Part of a small language model's weights.
Size: 15 layers, 4 heads of 128, MLP 1536 tanh GELU, 31.1M parameters.
Architecture: LayerNorm before each block, learned positions, biases, tied embeddings.
Training: a variant of Adam for these matrices, 627M tokens, 9562 steps.
Each number is 200 + 20 x the weight over its row's rms, rounded and kept within 0 to 999. Layers, rows and columns count from 0. The size before them is the row's rms in percent of the matrix's.

# o: layer 8 attention output (transposed), 512x384, rms 0.0231, rows 414-466, columns 192-255
# v: layer 8 attention value, 512x384, rms 0.0229, rows 415-466, columns 192-255
o414,088,197,195,210,215,186,224,184,230,204,227,180,203,216,222,210,206,184,195,200,187,227,201,173,208,219,195,196,210,216,187,202,188,219,238,213,203,189,179,176,204,228,184,185,182,161,165,198,206,242,226,237,203,224,221,173,180,170,195,203,178,173,195,199,166
v415,091,233,168,176,179,191,194,163,187,200,203,224,191,180,221,171,203,196,229,203,201,211,202,188,177,179,212,210,215,180,198,186,219,194,188,199,224,226,226,206,197,192,193,264,181,184,230,203,167,173,170,157,204,174,214,204,173,227,203,194,210,185,190,214,206
o415,090,180,217,207,216,172,219,237,207,221,203,183,190,208,188,203,193,185,205,203,213,180,220,206,221,202,162,178,177,269,177,229,182,218,189,168,195,219,187,201,143,197,206,186,205,201,201,197,225,223,217,211,226,175,202,206,206,206,195,207,183,219,192,182,181
v416,088,201,192,205,173,209,177,220,250,205,201,179,192,186,218,211,207,165,191,220,212,182,163,174,206,218,217,200,200,173,211,166,184,199,182,186,201,192,187,216,182,190,217,213,188,206,223,209,199,184,201,199,240,215,170,190,258,172,193,184,199,217,201,192,180
o416,087,227,223,187,194,190,207,180,176,196,190,232,218,199,178,177,197,199,215,181,198,191,220,217,217,199,184,227,201,233,204,232,208,208,199,260,200,183,203,212,216,189,194,177,222,196,190,204,195,212,183,221,181,194,193,203,196,183,190,207,234,162,203,234,178
v417,087,218,190,190,201,213,219,220,199,170,215,206,210,228,208,204,230,195,234,189,220,209,198,194,148,154,215,199,205,195,194,188,180,196,219,174,215,209,178,161,200,211,186,210,196,165,212,224,239,188,210,174,180,211,208,188,161,216,230,203,199,179,222,197,191
o417,090,204,230,222,207,181,175,162,189,198,179,216,190,191,193,202,166,209,198,247,150,161,205,236,234,221,194,192,215,199,201,169,173,226,229,197,202,204,230,208,194,216,202,194,202,222,192,200,180,215,194,185,224,188,230,200,179,200,193,207,167,186,201,188,197
v418,095,205,200,160,193,183,221,187,186,190,171,184,170,236,204,173,208,237,190,144,203,188,211,208,231,215,180,196,251,197,165,238,183,206,205,193,197,191,243,214,232,207,192,204,222,178,198,207,213,180,193,222,174,226,214,210,186,193,195,170,220,198,188,207,185
o418,098,173,165,200,245,201,214,191,192,250,174,178,237,168,178,213,204,174,206,210,195,195,207,182,188,202,181,221,203,179,186,171,170,214,188,192,224,191,201,164,206,195,185,192,214,228,161,207,197,197,219,260,218,211,190,178,176,225,208,227,164,194,193,196,189
v419,091,185,156,233,173,180,202,219,211,193,189,202,187,184,204,215,190,201,241,183,212,202,199,205,212,200,234,184,236,212,206,229,176,203,180,211,206,176,222,204,215,191,196,188,215,218,213,168,245,203,169,197,184,201,181,234,161,177,187,199,194,196,190,233,204
o419,096,192,176,201,197,223,217,186,200,206,190,170,203,182,170,206,205,165,178,200,196,208,200,171,183,189,181,161,179,213,213,201,185,231,198,194,209,214,199,177,192,215,222,199,193,175,210,201,169,161,224,220,212,205,199,170,222,242,217,197,210,197,197,157,154
v420,096,226,203,174,247,202,219,183,155,218,193,194,198,161,231,215,183,207,192,187,186,181,180,193,157,189,182,210,190,198,228,206,184,203,219,202,182,207,220,216,154,222,216,227,186,208,204,208,157,190,238,179,238,192,259,238,173,222,197,206,191,188,247,201,210
o420,095,192,176,200,191,209,213,214,239,180,176,174,191,226,206,205,250,223,223,173,216,214,240,217,241,210,220,180,195,216,184,223,194,229,169,188,199,211,184,212,209,208,183,189,214,182,246,188,212,219,198,190,201,171,161,214,196,180,209,171,190,214,164,189,184
v421,099,195,203,227,179,181,196,140,217,177,212,216,181,181,172,204,207,170,249,211,186,198,213,176,178,218,226,206,153,200,195,194,218,191,205,197,206,202,205,190,176,203,205,224,158,201,222,200,190,227,199,221,199,177,212,214,196,245,216,177,194,199,210,176,235
o421,099,210,210,199,194,193,170,261,173,214,229,231,230,185,223,193,202,192,209,245,212,192,164,212,205,192,177,199,178,230,222,182,181,209,211,218,205,229,196,222,173,179,202,202,208,185,216,208,208,193,160,161,227,181,195,206,173,196,210,229,241,205,199,214,212
v422,094,203,196,162,249,228,194,219,172,211,184,206,218,233,219,186,210,207,202,156,198,193,197,172,201,171,187,213,164,194,185,251,175,198,186,185,197,177,201,240,217,221,190,215,216,192,171,217,184,211,207,201,194,173,166,160,226,201,180,236,200,216,193,198,227
o422,094,169,198,234,164,180,247,179,230,203,202,178,182,195,223,182,212,210,205,180,202,196,195,208,197,226,189,229,209,193,211,183,194,225,189,212,244,190,197,177,230,180,179,193,200,201,207,184,183,203,236,194,213,185,220,209,191,208,184,195,192,217,223,237,206
v423,089,179,195,214,225,218,196,227,168,190,185,167,213,209,195,208,192,213,189,173,206,202,231,189,218,172,185,200,208,200,222,186,186,189,229,212,188,221,195,177,258,210,194,196,183,212,169,202,254,183,179,200,159,194,182,191,236,163,220,235,210,179,181,218,243
o423,087,236,212,203,170,213,200,152,195,189,199,219,219,179,179,189,231,211,216,237,184,189,183,201,245,219,227,203,240,172,199,182,213,223,207,171,183,184,206,211,167,209,184,209,228,191,213,207,188,226,204,179,240,215,241,181,165,204,182,182,183,220,203,195,201
v424,097,184,243,214,192,196,199,182,206,211,190,173,256,194,161,202,195,205,188,184,198,188,156,220,219,201,215,190,188,221,176,212,209,210,216,182,198,214,196,187,219,220,184,182,185,199,161,202,175,184,158,219,206,193,193,201,197,201,204,214,214,202,202,121,215
o424,094,219,188,178,179,218,192,189,202,207,209,193,190,209,222,188,195,209,197,206,181,177,225,167,171,193,195,187,217,164,226,182,198,188,193,209,218,168,239,198,210,194,213,262,219,206,198,201,198,191,207,171,216,225,213,219,187,208,191,190,186,211,212,224,205
v425,096,177,195,161,202,168,178,185,210,208,244,202,202,162,191,173,212,191,234,162,211,222,201,235,187,201,229,202,207,212,213,221,186,206,225,204,186,212,255,232,186,211,163,190,188,172,227,215,173,194,159,214,223,188,224,178,205,210,212,198,158,201,172,221,213
o425,098,208,185,234,227,201,206,211,184,178,136,199,195,200,189,221,204,217,197,238,190,203,214,169,207,215,161,211,193,211,190,184,200,226,178,205,236,216,185,193,193,190,217,198,225,185,178,165,203,186,233,226,217,184,181,201,173,212,206,218,195,232,207,180,170
v426,093,184,231,185,208,208,168,218,202,190,216,233,212,205,192,163,214,233,175,220,212,185,216,232,208,211,192,197,184,222,212,235,204,197,208,197,187,203,203,201,208,169,182,181,159,186,229,219,194,182,202,196,239,200,195,192,145,201,174,217,202,235,216,218,203
o426,093,205,209,220,178,200,210,188,199,215,195,205,190,244,191,214,203,182,204,175,184,235,201,190,204,177,187,259,198,178,194,177,203,193,155,214,248,203,171,210,238,213,206,178,187,190,169,176,171,196,210,212,187,187,192,215,198,214,206,206,172,221,193,173,218
v427,092,225,210,175,172,198,173,198,194,197,179,204,172,208,226,205,239,185,263,238,186,208,222,214,215,223,184,199,206,154,197,182,177,208,173,198,194,175,186,219,180,184,223,239,234,180,259,224,216,199,192,203,205,171,191,211,188,201,191,210,170,192,181,220,207
o427,090,216,207,200,226,203,191,199,204,209,206,212,205,212,209,196,224,170,144,155,210,176,183,196,213,176,206,163,209,209,195,213,163,233,188,212,169,216,202,171,215,227,190,133,185,193,149,150,191,187,227,211,218,204,187,174,237,166,217,167,212,196,203,161,189
v428,093,203,227,201,199,201,194,170,185,200,185,201,203,222,211,200,195,210,200,220,184,195,179,161,227,244,169,196,177,189,210,163,144,189,175,214,196,200,192,202,163,188,188,184,193,194,212,215,187,184,185,198,168,258,212,212,158,180,200,237,204,177,166,199,209
o428,091,214,216,199,189,201,223,167,192,210,195,219,206,215,213,186,187,186,207,176,245,184,212,185,184,168,231,189,190,188,195,203,212,207,232,168,186,206,190,206,175,203,224,200,190,203,175,233,199,215,162,180,236,197,215,164,237,218,198,202,164,212,198,222,210
v429,087,208,184,173,226,192,217,186,201,189,182,224,199,193,173,200,202,193,163,199,203,201,175,208,165,163,211,214,192,202,191,199,203,187,200,223,239,208,160,215,166,219,205,216,198,150,216,241,170,189,224,224,189,206,202,254,179,241,233,199,183,190,206,225,153
o429,086,203,180,203,208,208,222,220,214,208,223,195,191,189,197,189,185,210,226,201,188,213,213,219,215,226,209,177,185,201,196,198,184,209,214,177,207,214,211,194,207,198,234,188,212,219,202,204,208,194,194,200,222,224,180,196,206,200,225,222,221,170,199,173,216
v430,092,169,195,214,217,197,196,179,203,194,201,171,187,184,227,219,199,229,188,198,183,201,238,223,186,182,185,205,220,186,198,184,181,200,200,212,183,196,164,226,215,209,193,204,190,216,174,186,197,208,217,196,208,201,203,167,165,209,206,176,196,216,184,176,225
o430,093,219,227,215,200,198,163,181,200,206,231,177,244,206,169,205,199,214,226,226,196,190,187,159,238,222,201,198,212,207,189,194,231,182,209,205,209,202,223,181,225,222,202,167,211,192,200,180,221,137,174,180,177,164,184,208,209,241,195,167,183,243,205,216,191
v431,091,191,202,155,210,210,200,177,223,221,177,156,190,207,220,169,210,226,202,202,208,193,161,194,175,200,220,200,171,205,241,186,214,196,194,201,200,215,204,202,164,232,229,169,208,195,184,169,228,215,212,197,181,186,200,176,244,183,230,237,212,195,214,232,204
o431,089,212,193,217,220,211,189,218,176,191,252,245,186,158,166,191,203,207,231,196,210,207,205,205,226,221,171,206,176,234,177,220,189,207,176,204,195,177,225,213,232,175,204,219,199,192,211,226,195,213,205,217,199,205,208,228,174,205,175,173,185,213,189,174,179
v432,083,193,204,228,194,177,184,201,216,183,196,190,208,180,158,194,186,198,195,198,208,219,198,219,206,186,194,181,238,208,190,188,238,196,180,214,204,216,184,186,196,171,203,186,170,194,176,180,187,223,193,208,200,199,194,207,196,189,235,188,180,182,183,220,217
o432,083,198,187,184,194,227,184,202,169,201,217,185,211,219,212,194,190,186,209,220,202,160,192,178,184,197,189,199,199,171,249,202,199,213,219,183,152,201,212,198,201,215,188,205,221,223,193,180,202,200,202,195,201,197,221,211,209,252,164,208,217,181,217,201,183
v433,083,172,159,252,179,184,180,232,228,218,209,183,184,189,195,209,184,196,222,209,190,209,230,230,246,186,253,192,199,195,204,208,203,201,179,188,195,185,215,216,216,187,166,197,203,212,188,169,208,175,173,196,213,215,206,145,216,156,216,220,192,232,188,207,193
o433,083,196,214,192,190,231,192,184,190,182,215,205,198,173,222,207,199,189,186,197,211,191,180,199,190,204,181,174,210,218,227,209,233,237,211,238,194,220,205,208,209,215,204,188,201,164,207,179,218,190,178,175,207,165,182,221,213,201,206,174,237,198,175,188,196
v434,094,176,243,184,209,241,208,192,183,210,181,213,202,198,167,193,205,186,180,197,206,186,152,202,195,189,196,196,217,182,206,187,222,204,205,232,200,200,179,181,147,205,250,237,203,242,187,197,198,212,196,198,188,178,177,179,230,199,194,212,208,174,196,231,201
o434,095,214,199,220,220,197,177,216,198,202,231,215,225,238,193,207,175,179,169,212,194,211,216,198,194,191,179,203,182,204,202,195,219,211,200,187,172,171,207,193,196,148,168,189,225,206,206,216,221,215,198,178,178,225,205,192,239,182,182,199,201,197,209,216,196
v435,088,222,180,188,198,183,170,200,225,212,220,220,173,194,193,188,203,177,230,184,192,217,202,194,164,240,231,188,178,183,174,185,198,201,199,190,202,194,181,246,192,175,188,168,218,201,224,253,212,185,199,207,193,213,194,244,216,198,191,183,193,203,190,186,234
o435,085,215,204,197,160,208,220,190,164,163,190,225,214,214,207,208,188,197,168,211,217,193,180,167,215,203,195,175,217,212,193,228,207,184,221,212,185,151,188,197,188,222,193,194,189,191,163,178,222,188,198,226,182,192,172,175,173,176,230,191,177,157,211,217,179
v436,098,193,177,201,215,206,200,156,210,205,228,191,214,188,182,185,241,251,211,211,207,170,251,202,220,168,206,194,210,204,186,177,206,195,188,172,208,197,200,196,221,200,196,188,214,180,207,210,209,220,227,194,173,167,188,232,179,189,192,205,184,213,222,192,171
o436,097,220,180,172,166,206,187,211,208,207,180,218,195,148,189,224,208,193,205,146,190,217,207,226,203,206,172,175,183,203,208,195,206,171,223,218,183,201,183,196,186,240,188,210,185,187,215,200,219,195,174,223,179,239,202,197,203,212,218,190,183,221,195,176,193
v437,098,207,225,190,197,214,187,184,173,223,214,190,188,249,196,189,197,242,194,195,176,209,214,216,218,229,175,194,199,189,187,187,185,201,188,198,185,185,203,222,256,193,183,181,191,199,229,196,203,211,173,192,183,205,217,213,149,181,224,226,206,213,178,213,212
o437,099,189,161,198,201,214,193,235,207,191,185,212,196,201,181,195,208,190,195,167,250,177,189,178,195,173,202,188,199,202,211,210,194,175,203,192,219,188,196,175,186,219,225,186,184,230,203,201,203,191,244,214,210,198,178,171,247,228,222,182,159,201,188,180,212
v438,098,210,155,249,191,188,179,223,211,199,180,190,216,173,174,195,188,208,188,211,206,221,161,200,158,196,226,208,210,182,232,191,210,202,211,211,165,209,214,220,187,177,171,208,145,200,215,180,187,195,178,203,226,154,205,227,193,234,211,191,231,175,193,245,248
o438,096,199,215,186,179,233,190,184,207,185,208,203,208,273,227,201,200,169,227,201,212,189,236,169,212,202,238,178,199,227,215,216,197,188,205,203,222,197,201,221,194,197,222,206,224,201,228,214,234,199,199,174,201,208,198,188,216,194,221,194,181,201,202,191,196
v439,095,154,232,221,175,180,197,222,204,190,169,193,210,202,240,205,197,195,170,250,189,220,216,198,196,213,189,204,212,184,179,241,200,203,194,190,214,218,184,230,228,174,189,233,174,228,189,195,178,216,190,183,222,166,196,174,188,210,202,201,201,234,186,150,233
o439,097,222,213,187,175,206,186,203,163,213,224,210,212,206,172,217,176,201,195,178,217,188,194,181,217,223,200,207,195,206,193,179,195,168,209,210,193,180,174,174,206,185,217,186,232,204,197,199,222,195,217,195,202,185,200,225,204,211,178,204,193,179,182,245,182
v440,089,211,211,235,187,186,195,186,211,181,196,211,216,187,151,207,204,198,177,188,220,214,201,176,212,202,183,200,239,212,204,214,227,203,208,193,201,199,194,148,175,197,185,210,210,180,189,190,213,181,208,194,200,216,209,181,212,218,180,188,177,178,196,188,157
o440,088,197,220,180,209,212,174,193,210,213,167,208,196,228,208,167,172,166,224,194,143,178,234,196,213,180,215,182,154,201,174,194,205,198,231,181,193,229,181,226,191,207,218,184,200,207,199,182,183,228,195,206,200,223,207,220,236,154,179,214,206,212,202,178,205
v441,088,194,178,230,197,157,177,199,227,212,207,198,224,231,206,193,188,177,204,181,227,211,219,195,204,171,230,169,193,250,189,206,212,187,157,218,205,182,196,199,159,184,219,167,228,201,204,196,194,208,209,176,206,246,202,191,246,204,215,222,219,179,175,210,159
o441,091,232,195,215,189,234,226,202,175,184,190,208,187,196,207,175,194,198,197,210,201,180,181,199,170,196,190,183,222,172,245,230,193,235,226,210,210,184,205,214,235,180,176,187,177,179,156,184,237,214,194,170,183,185,204,203,201,189,234,194,221,190,242,221,215
v442,090,149,154,197,209,194,180,224,186,183,196,217,204,200,219,223,213,172,205,201,217,187,190,186,181,191,186,205,196,211,220,211,211,202,183,223,196,222,209,200,178,211,197,214,169,215,171,196,192,228,222,178,200,213,173,163,231,202,193,170,199,153,234,212,177
o442,089,221,220,219,211,169,205,185,202,217,175,201,216,179,200,203,194,210,225,193,208,212,195,224,187,187,181,163,187,248,155,190,219,226,185,215,215,221,206,239,168,184,225,187,226,202,241,177,231,202,158,194,203,177,222,233,173,225,202,213,213,231,225,206,189
v443,089,187,184,232,183,196,199,206,221,181,209,172,215,202,191,193,233,208,214,234,226,198,183,235,211,186,235,185,177,199,217,208,188,194,222,209,185,182,207,243,256,214,223,214,196,194,163,199,208,196,158,172,199,151,215,183,217,193,217,190,196,163,181,166,210
o443,089,191,214,193,211,211,141,209,166,219,214,184,174,172,193,196,196,205,207,193,216,215,183,170,195,219,156,222,201,198,199,222,203,178,154,211,197,245,194,183,194,202,226,192,209,205,205,196,195,186,206,200,208,220,165,206,213,206,192,151,212,240,210,182,194
v444,094,178,192,204,215,200,207,195,204,215,176,222,205,235,183,190,252,191,256,184,187,221,219,207,217,162,188,194,180,171,210,180,190,194,216,217,170,182,183,203,170,179,187,225,227,240,159,220,194,221,210,200,190,182,220,191,143,210,220,216,208,201,209,169,166
o444,093,215,214,194,199,149,192,201,210,190,241,202,227,192,203,224,155,157,195,222,169,199,243,215,185,196,196,161,199,231,184,200,218,190,207,192,206,187,210,189,195,209,210,172,195,201,209,169,178,219,192,203,211,206,208,196,179,219,169,209,197,224,217,184,215
v445,095,206,209,197,239,228,234,196,205,213,193,173,249,184,221,197,197,193,223,197,196,218,182,226,212,201,183,213,197,186,169,209,202,203,198,196,209,189,202,137,237,198,202,194,169,181,198,176,193,159,221,210,190,222,200,216,207,187,198,199,200,182,183,205,166
o445,097,189,205,208,205,170,183,202,183,193,179,185,214,228,191,189,216,239,178,174,191,173,220,202,202,184,201,206,203,187,210,188,177,202,178,190,167,203,203,206,182,222,198,214,215,231,206,200,173,208,220,171,179,195,182,203,206,231,202,170,218,193,202,198,196
v446,092,242,234,190,203,192,218,230,188,193,188,157,197,183,206,206,195,203,168,219,186,194,230,188,163,182,206,215,206,201,206,228,214,200,199,203,193,248,211,156,172,217,233,201,206,231,171,172,225,196,198,159,192,215,170,190,229,181,205,217,210,198,195,217,200
o446,089,205,184,204,199,194,194,192,179,173,151,208,196,173,179,196,209,226,179,147,232,199,170,205,184,225,211,219,201,156,182,173,219,182,206,154,172,183,195,216,204,155,189,208,205,179,228,223,201,210,190,221,186,194,221,228,183,186,218,179,184,172,172,192,186
v447,093,222,200,200,166,163,181,210,201,207,180,173,185,205,198,181,234,202,214,183,200,229,242,193,205,213,207,225,178,180,219,167,210,191,201,165,193,204,179,179,174,222,176,183,230,217,206,191,187,180,192,218,206,206,204,172,224,204,219,207,217,194,177,178,215
o447,095,193,227,182,224,210,186,187,185,158,191,226,230,164,176,230,206,181,198,242,190,172,186,227,184,199,193,154,204,186,185,185,212,201,208,195,189,172,241,224,195,173,231,202,208,213,204,233,200,246,204,177,199,194,185,219,172,184,191,185,174,194,207,223,197
v448,093,220,216,197,180,227,198,203,168,240,199,177,150,184,230,201,201,242,212,203,175,214,214,186,228,192,192,197,162,179,204,177,178,187,193,197,203,215,177,207,210,234,213,182,197,176,232,207,174,172,218,209,187,218,193,201,192,212,195,221,184,206,220,194,158
o448,092,202,194,212,209,202,227,183,216,153,181,194,239,200,212,188,215,211,226,194,209,181,199,217,224,197,180,221,223,224,190,177,216,217,195,154,167,168,232,185,180,215,195,184,180,222,209,198,219,213,218,197,202,217,166,184,200,177,249,188,202,180,191,202,238
v449,093,202,241,185,202,183,190,186,225,184,196,193,210,225,148,185,210,229,192,207,218,212,214,216,212,235,164,205,200,175,208,214,225,215,207,179,205,214,195,217,215,169,204,225,174,151,211,195,172,223,171,223,215,184,212,221,205,212,193,200,207,173,214,205,266
o449,095,208,221,212,185,208,189,214,214,195,176,223,236,203,225,217,221,179,193,197,216,191,206,194,164,202,239,244,187,168,211,190,167,163,197,194,176,173,209,165,187,204,198,203,209,199,181,184,242,193,203,179,209,171,243,178,216,187,199,210,217,208,159,209,182
v450,091,202,163,214,229,196,191,215,192,202,180,199,159,196,196,204,182,219,233,212,213,193,191,184,242,184,225,187,223,188,210,198,180,194,210,193,187,187,196,211,189,207,174,215,231,203,224,180,226,203,166,211,205,200,175,208,202,171,193,242,180,215,207,225,206
o450,096,202,155,156,191,237,226,171,202,176,206,219,216,144,208,210,215,153,184,202,176,196,209,193,199,219,240,169,195,226,218,185,214,196,218,231,222,214,190,212,198,205,177,216,215,190,205,210,183,197,180,212,205,197,221,162,236,162,225,185,210,188,193,208,209
v451,090,162,211,190,210,184,218,153,214,192,204,189,183,177,161,181,212,204,203,198,204,202,220,231,205,196,207,191,177,186,178,181,207,202,185,193,216,178,209,217,210,231,167,239,215,200,149,200,184,239,188,222,212,183,194,184,218,178,187,196,179,188,161,192,238
o451,089,207,199,237,187,188,197,217,199,200,219,208,222,210,231,198,201,209,202,201,216,213,177,200,200,206,198,165,182,206,216,212,203,207,179,203,183,220,241,182,203,152,217,170,229,199,228,189,189,184,209,187,181,202,177,196,213,236,182,217,233,225,187,213,182
v452,099,197,178,192,201,214,211,223,204,211,198,212,171,189,176,192,157,186,186,181,202,205,165,139,191,200,220,198,195,207,206,206,214,199,189,171,193,208,175,203,160,189,169,195,209,222,170,193,197,195,216,220,208,212,207,234,186,202,192,170,183,215,201,237,172
o452,099,199,195,208,185,243,186,169,204,198,212,187,228,186,185,200,176,170,195,201,187,173,196,202,183,199,220,243,191,228,228,191,206,217,238,222,193,180,207,230,234,165,227,192,199,198,223,215,211,210,160,185,210,212,199,179,188,240,215,233,224,174,205,196,224
v453,096,181,200,204,211,196,185,227,196,182,224,182,166,152,211,256,199,201,175,193,204,191,182,182,216,143,188,193,243,181,201,194,219,194,196,218,173,180,199,205,171,194,209,198,198,210,217,188,197,186,220,202,181,203,181,172,217,225,191,202,149,202,211,199,210
o453,097,222,194,188,170,209,187,187,231,211,182,203,206,219,169,181,206,192,215,219,183,228,247,211,230,217,215,183,205,216,189,175,178,211,194,209,219,225,196,202,210,207,193,197,222,222,191,190,207,183,207,200,196,192,212,212,213,187,196,188,194,223,191,217,174
v454,091,224,194,207,190,219,202,183,183,215,200,227,204,245,211,224,173,225,202,171,202,206,147,210,216,185,184,194,164,199,189,207,176,185,222,191,181,187,179,213,211,197,184,163,157,187,222,217,201,255,215,209,184,228,212,254,209,158,197,222,192,221,191,207,177
o454,091,169,183,195,220,180,185,187,184,210,186,193,200,188,200,172,222,185,202,176,192,206,213,190,217,187,212,242,221,218,196,205,206,232,203,214,265,166,211,174,234,222,203,197,227,212,200,192,221,162,164,210,233,193,180,188,184,271,214,216,201,168,250,205,198
v455,086,179,169,217,199,224,165,217,250,202,215,195,225,211,230,218,194,223,223,174,197,225,204,227,171,192,212,172,218,203,188,207,194,212,198,202,193,201,182,211,200,174,208,208,193,184,215,194,249,212,172,199,207,204,172,203,239,162,190,204,212,200,219,200,187
o455,091,217,191,217,201,189,162,177,188,205,203,196,177,202,194,171,222,178,154,228,206,182,182,163,240,184,185,140,236,194,192,211,205,228,196,240,220,171,228,190,237,201,187,186,197,172,175,164,201,175,206,208,197,211,191,184,224,183,230,175,233,205,190,193,189
v456,089,194,195,194,217,248,202,201,234,199,235,198,200,210,191,223,180,173,175,170,235,220,185,195,187,230,202,202,200,218,175,222,188,202,179,180,225,200,211,195,176,207,236,200,191,170,172,225,205,193,225,195,221,245,193,203,193,216,178,201,180,188,237,192,175
o456,089,213,204,235,200,169,188,204,208,199,172,226,208,195,205,163,175,236,225,240,195,173,201,195,201,189,181,232,199,238,210,189,182,196,183,217,199,196,196,234,229,168,213,210,199,196,201,189,210,193,165,200,163,192,187,200,212,207,223,189,252,216,196,204,198
v457,098,208,212,190,225,229,201,156,202,218,183,194,188,211,170,195,222,190,201,204,188,215,147,211,195,191,191,200,205,189,211,238,186,196,209,170,218,224,235,233,193,174,182,219,173,202,199,198,202,183,178,206,160,174,217,199,148,200,194,193,201,217,229,213,209
o457,097,182,200,226,168,172,193,215,183,208,201,237,242,193,201,194,185,187,193,223,206,171,243,186,213,224,226,258,171,215,205,166,200,161,183,222,193,147,180,202,211,187,182,217,207,215,241,202,197,168,254,191,232,208,214,199,225,188,205,187,189,168,165,205,244
v458,099,195,218,185,226,226,211,205,172,180,177,208,186,197,151,214,177,183,186,193,189,191,161,184,222,197,156,203,187,187,218,222,214,190,170,175,181,202,193,159,192,206,155,175,186,217,218,204,201,234,215,237,196,202,191,199,175,250,185,189,178,211,180,207,178
o458,103,188,220,217,167,209,212,201,211,232,235,207,175,230,227,171,159,195,204,210,196,222,214,185,172,192,248,227,169,190,189,170,192,221,201,202,213,173,207,223,213,157,239,213,219,209,195,202,202,200,180,181,213,175,226,183,214,229,184,249,211,196,190,225,218
v459,096,234,235,169,213,224,206,189,171,187,164,235,150,194,197,216,193,220,212,157,195,217,209,176,136,170,219,211,216,183,218,202,165,204,170,191,196,219,201,170,159,201,211,202,171,192,213,227,192,202,225,173,193,207,230,185,183,213,188,186,184,171,205,208,171
o459,096,196,210,205,196,165,179,231,215,207,212,195,206,214,218,182,192,182,179,242,207,183,203,222,225,202,176,206,167,226,173,165,192,193,210,167,222,195,178,222,207,171,227,199,234,231,248,208,192,212,198,221,214,197,179,189,180,185,209,205,178,231,209,224,218
v460,093,191,183,228,206,188,202,197,226,194,182,241,203,162,214,233,201,179,225,215,192,215,189,204,188,180,200,204,197,214,238,192,193,200,211,209,224,215,206,191,170,176,202,206,205,208,239,186,169,224,171,197,203,189,172,207,236,219,194,226,160,211,192,228,164
o460,096,223,212,197,212,177,206,231,180,173,213,194,180,201,190,196,155,209,205,216,214,210,213,220,231,193,198,162,207,257,161,191,177,234,196,204,219,248,185,204,202,208,195,195,205,183,180,194,213,180,252,195,221,159,213,207,199,195,218,178,244,212,208,163,183
v461,095,206,209,178,212,226,196,203,218,214,220,202,217,218,177,176,215,199,186,180,200,202,148,221,214,251,201,196,166,177,189,233,181,185,223,198,206,175,223,228,224,192,174,196,191,161,201,182,211,169,190,223,190,203,208,173,173,200,202,223,215,207,162,183,207
o461,097,177,187,238,215,209,191,203,149,204,172,204,243,225,204,175,194,187,214,212,178,190,242,166,211,188,189,177,208,191,195,190,186,176,159,180,192,174,189,172,200,179,189,186,227,222,192,199,163,182,233,197,209,203,176,215,206,193,218,210,213,186,180,203,188
v462,096,210,185,186,228,200,211,189,185,213,191,242,212,169,179,188,201,189,203,204,162,225,173,181,181,221,186,209,200,168,225,214,199,195,209,216,197,190,223,237,182,201,211,219,212,170,246,205,183,190,217,203,220,173,211,201,177,209,223,212,190,202,205,199,210
o462,098,211,216,209,200,188,208,193,201,194,221,196,243,224,224,216,199,208,213,195,231,192,264,210,252,216,198,162,218,193,190,184,186,238,176,179,200,222,185,198,189,207,189,194,179,225,196,199,198,195,217,195,219,201,191,195,203,175,198,201,193,187,213,171,185
v463,095,191,206,148,201,180,195,177,205,173,195,150,195,215,209,215,207,202,219,166,191,205,201,249,178,156,178,180,249,194,166,189,200,200,191,193,213,188,230,218,227,208,191,187,200,199,178,183,210,199,194,154,198,210,220,171,196,177,222,223,175,228,190,173,195
o463,095,200,186,222,201,197,187,191,210,214,201,199,174,170,197,204,211,243,176,215,181,202,181,163,206,238,200,235,206,177,238,195,171,228,190,204,208,193,211,202,209,202,194,201,190,185,200,185,215,190,225,226,193,229,218,211,160,165,213,182,175,201,186,163,215
v464,099,203,233,185,182,215,188,188,207,188,210,214,209,196,151,173,205,200,225,228,202,186,196,185,180,200,213,194,224,194,231,177,256,201,183,222,229,223,201,187,169,194,216,213,221,223,233,231,183,227,205,198,224,194,195,189,153,256,198,189,195,181,231,192,186
o464,101,195,216,206,227,162,185,212,215,179,206,202,214,220,211,222,176,188,186,208,216,198,221,221,201,208,200,251,187,229,183,194,175,211,226,204,181,205,213,232,200,169,189,205,170,189,182,165,226,183,193,203,188,163,250,227,250,165,168,188,204,225,215,194,190
v465,087,208,183,200,206,188,185,212,199,192,187,170,218,218,173,185,211,185,230,188,191,195,200,252,188,166,205,171,205,177,200,237,161,196,228,204,208,203,256,200,224,150,237,178,208,162,177,192,241,218,172,213,182,189,232,199,201,183,183,222,208,189,206,162,241
o465,088,203,192,191,212,203,189,197,229,220,191,215,203,209,209,210,200,200,196,223,214,185,197,153,198,232,190,243,224,191,225,200,178,215,184,215,174,199,194,199,228,219,127,216,179,229,212,161,186,185,250,203,211,189,200,183,189,209,218,142,155,218,188,183,190
v466,091,230,213,207,176,197,185,199,192,200,215,228,228,188,227,196,184,198,188,221,189,203,196,218,193,232,211,180,234,190,199,202,198,210,231,210,188,217,157,195,206,179,230,214,181,178,237,202,165,191,189,214,241,192,194,264,198,210,204,183,208,202,185,164,173
o466,095,214,220,186,202,187,165,180,206,183,166,195,190,245,187,189,220,210,213,175,210,197,209,206,245,198,202,218,215,209,189,208,189,172,198,213,190,218,209,209,180,233,202,188,186,188,163,155,220,176,198,191,187,189,191,172,215,192,178,174,199,204,230,199,201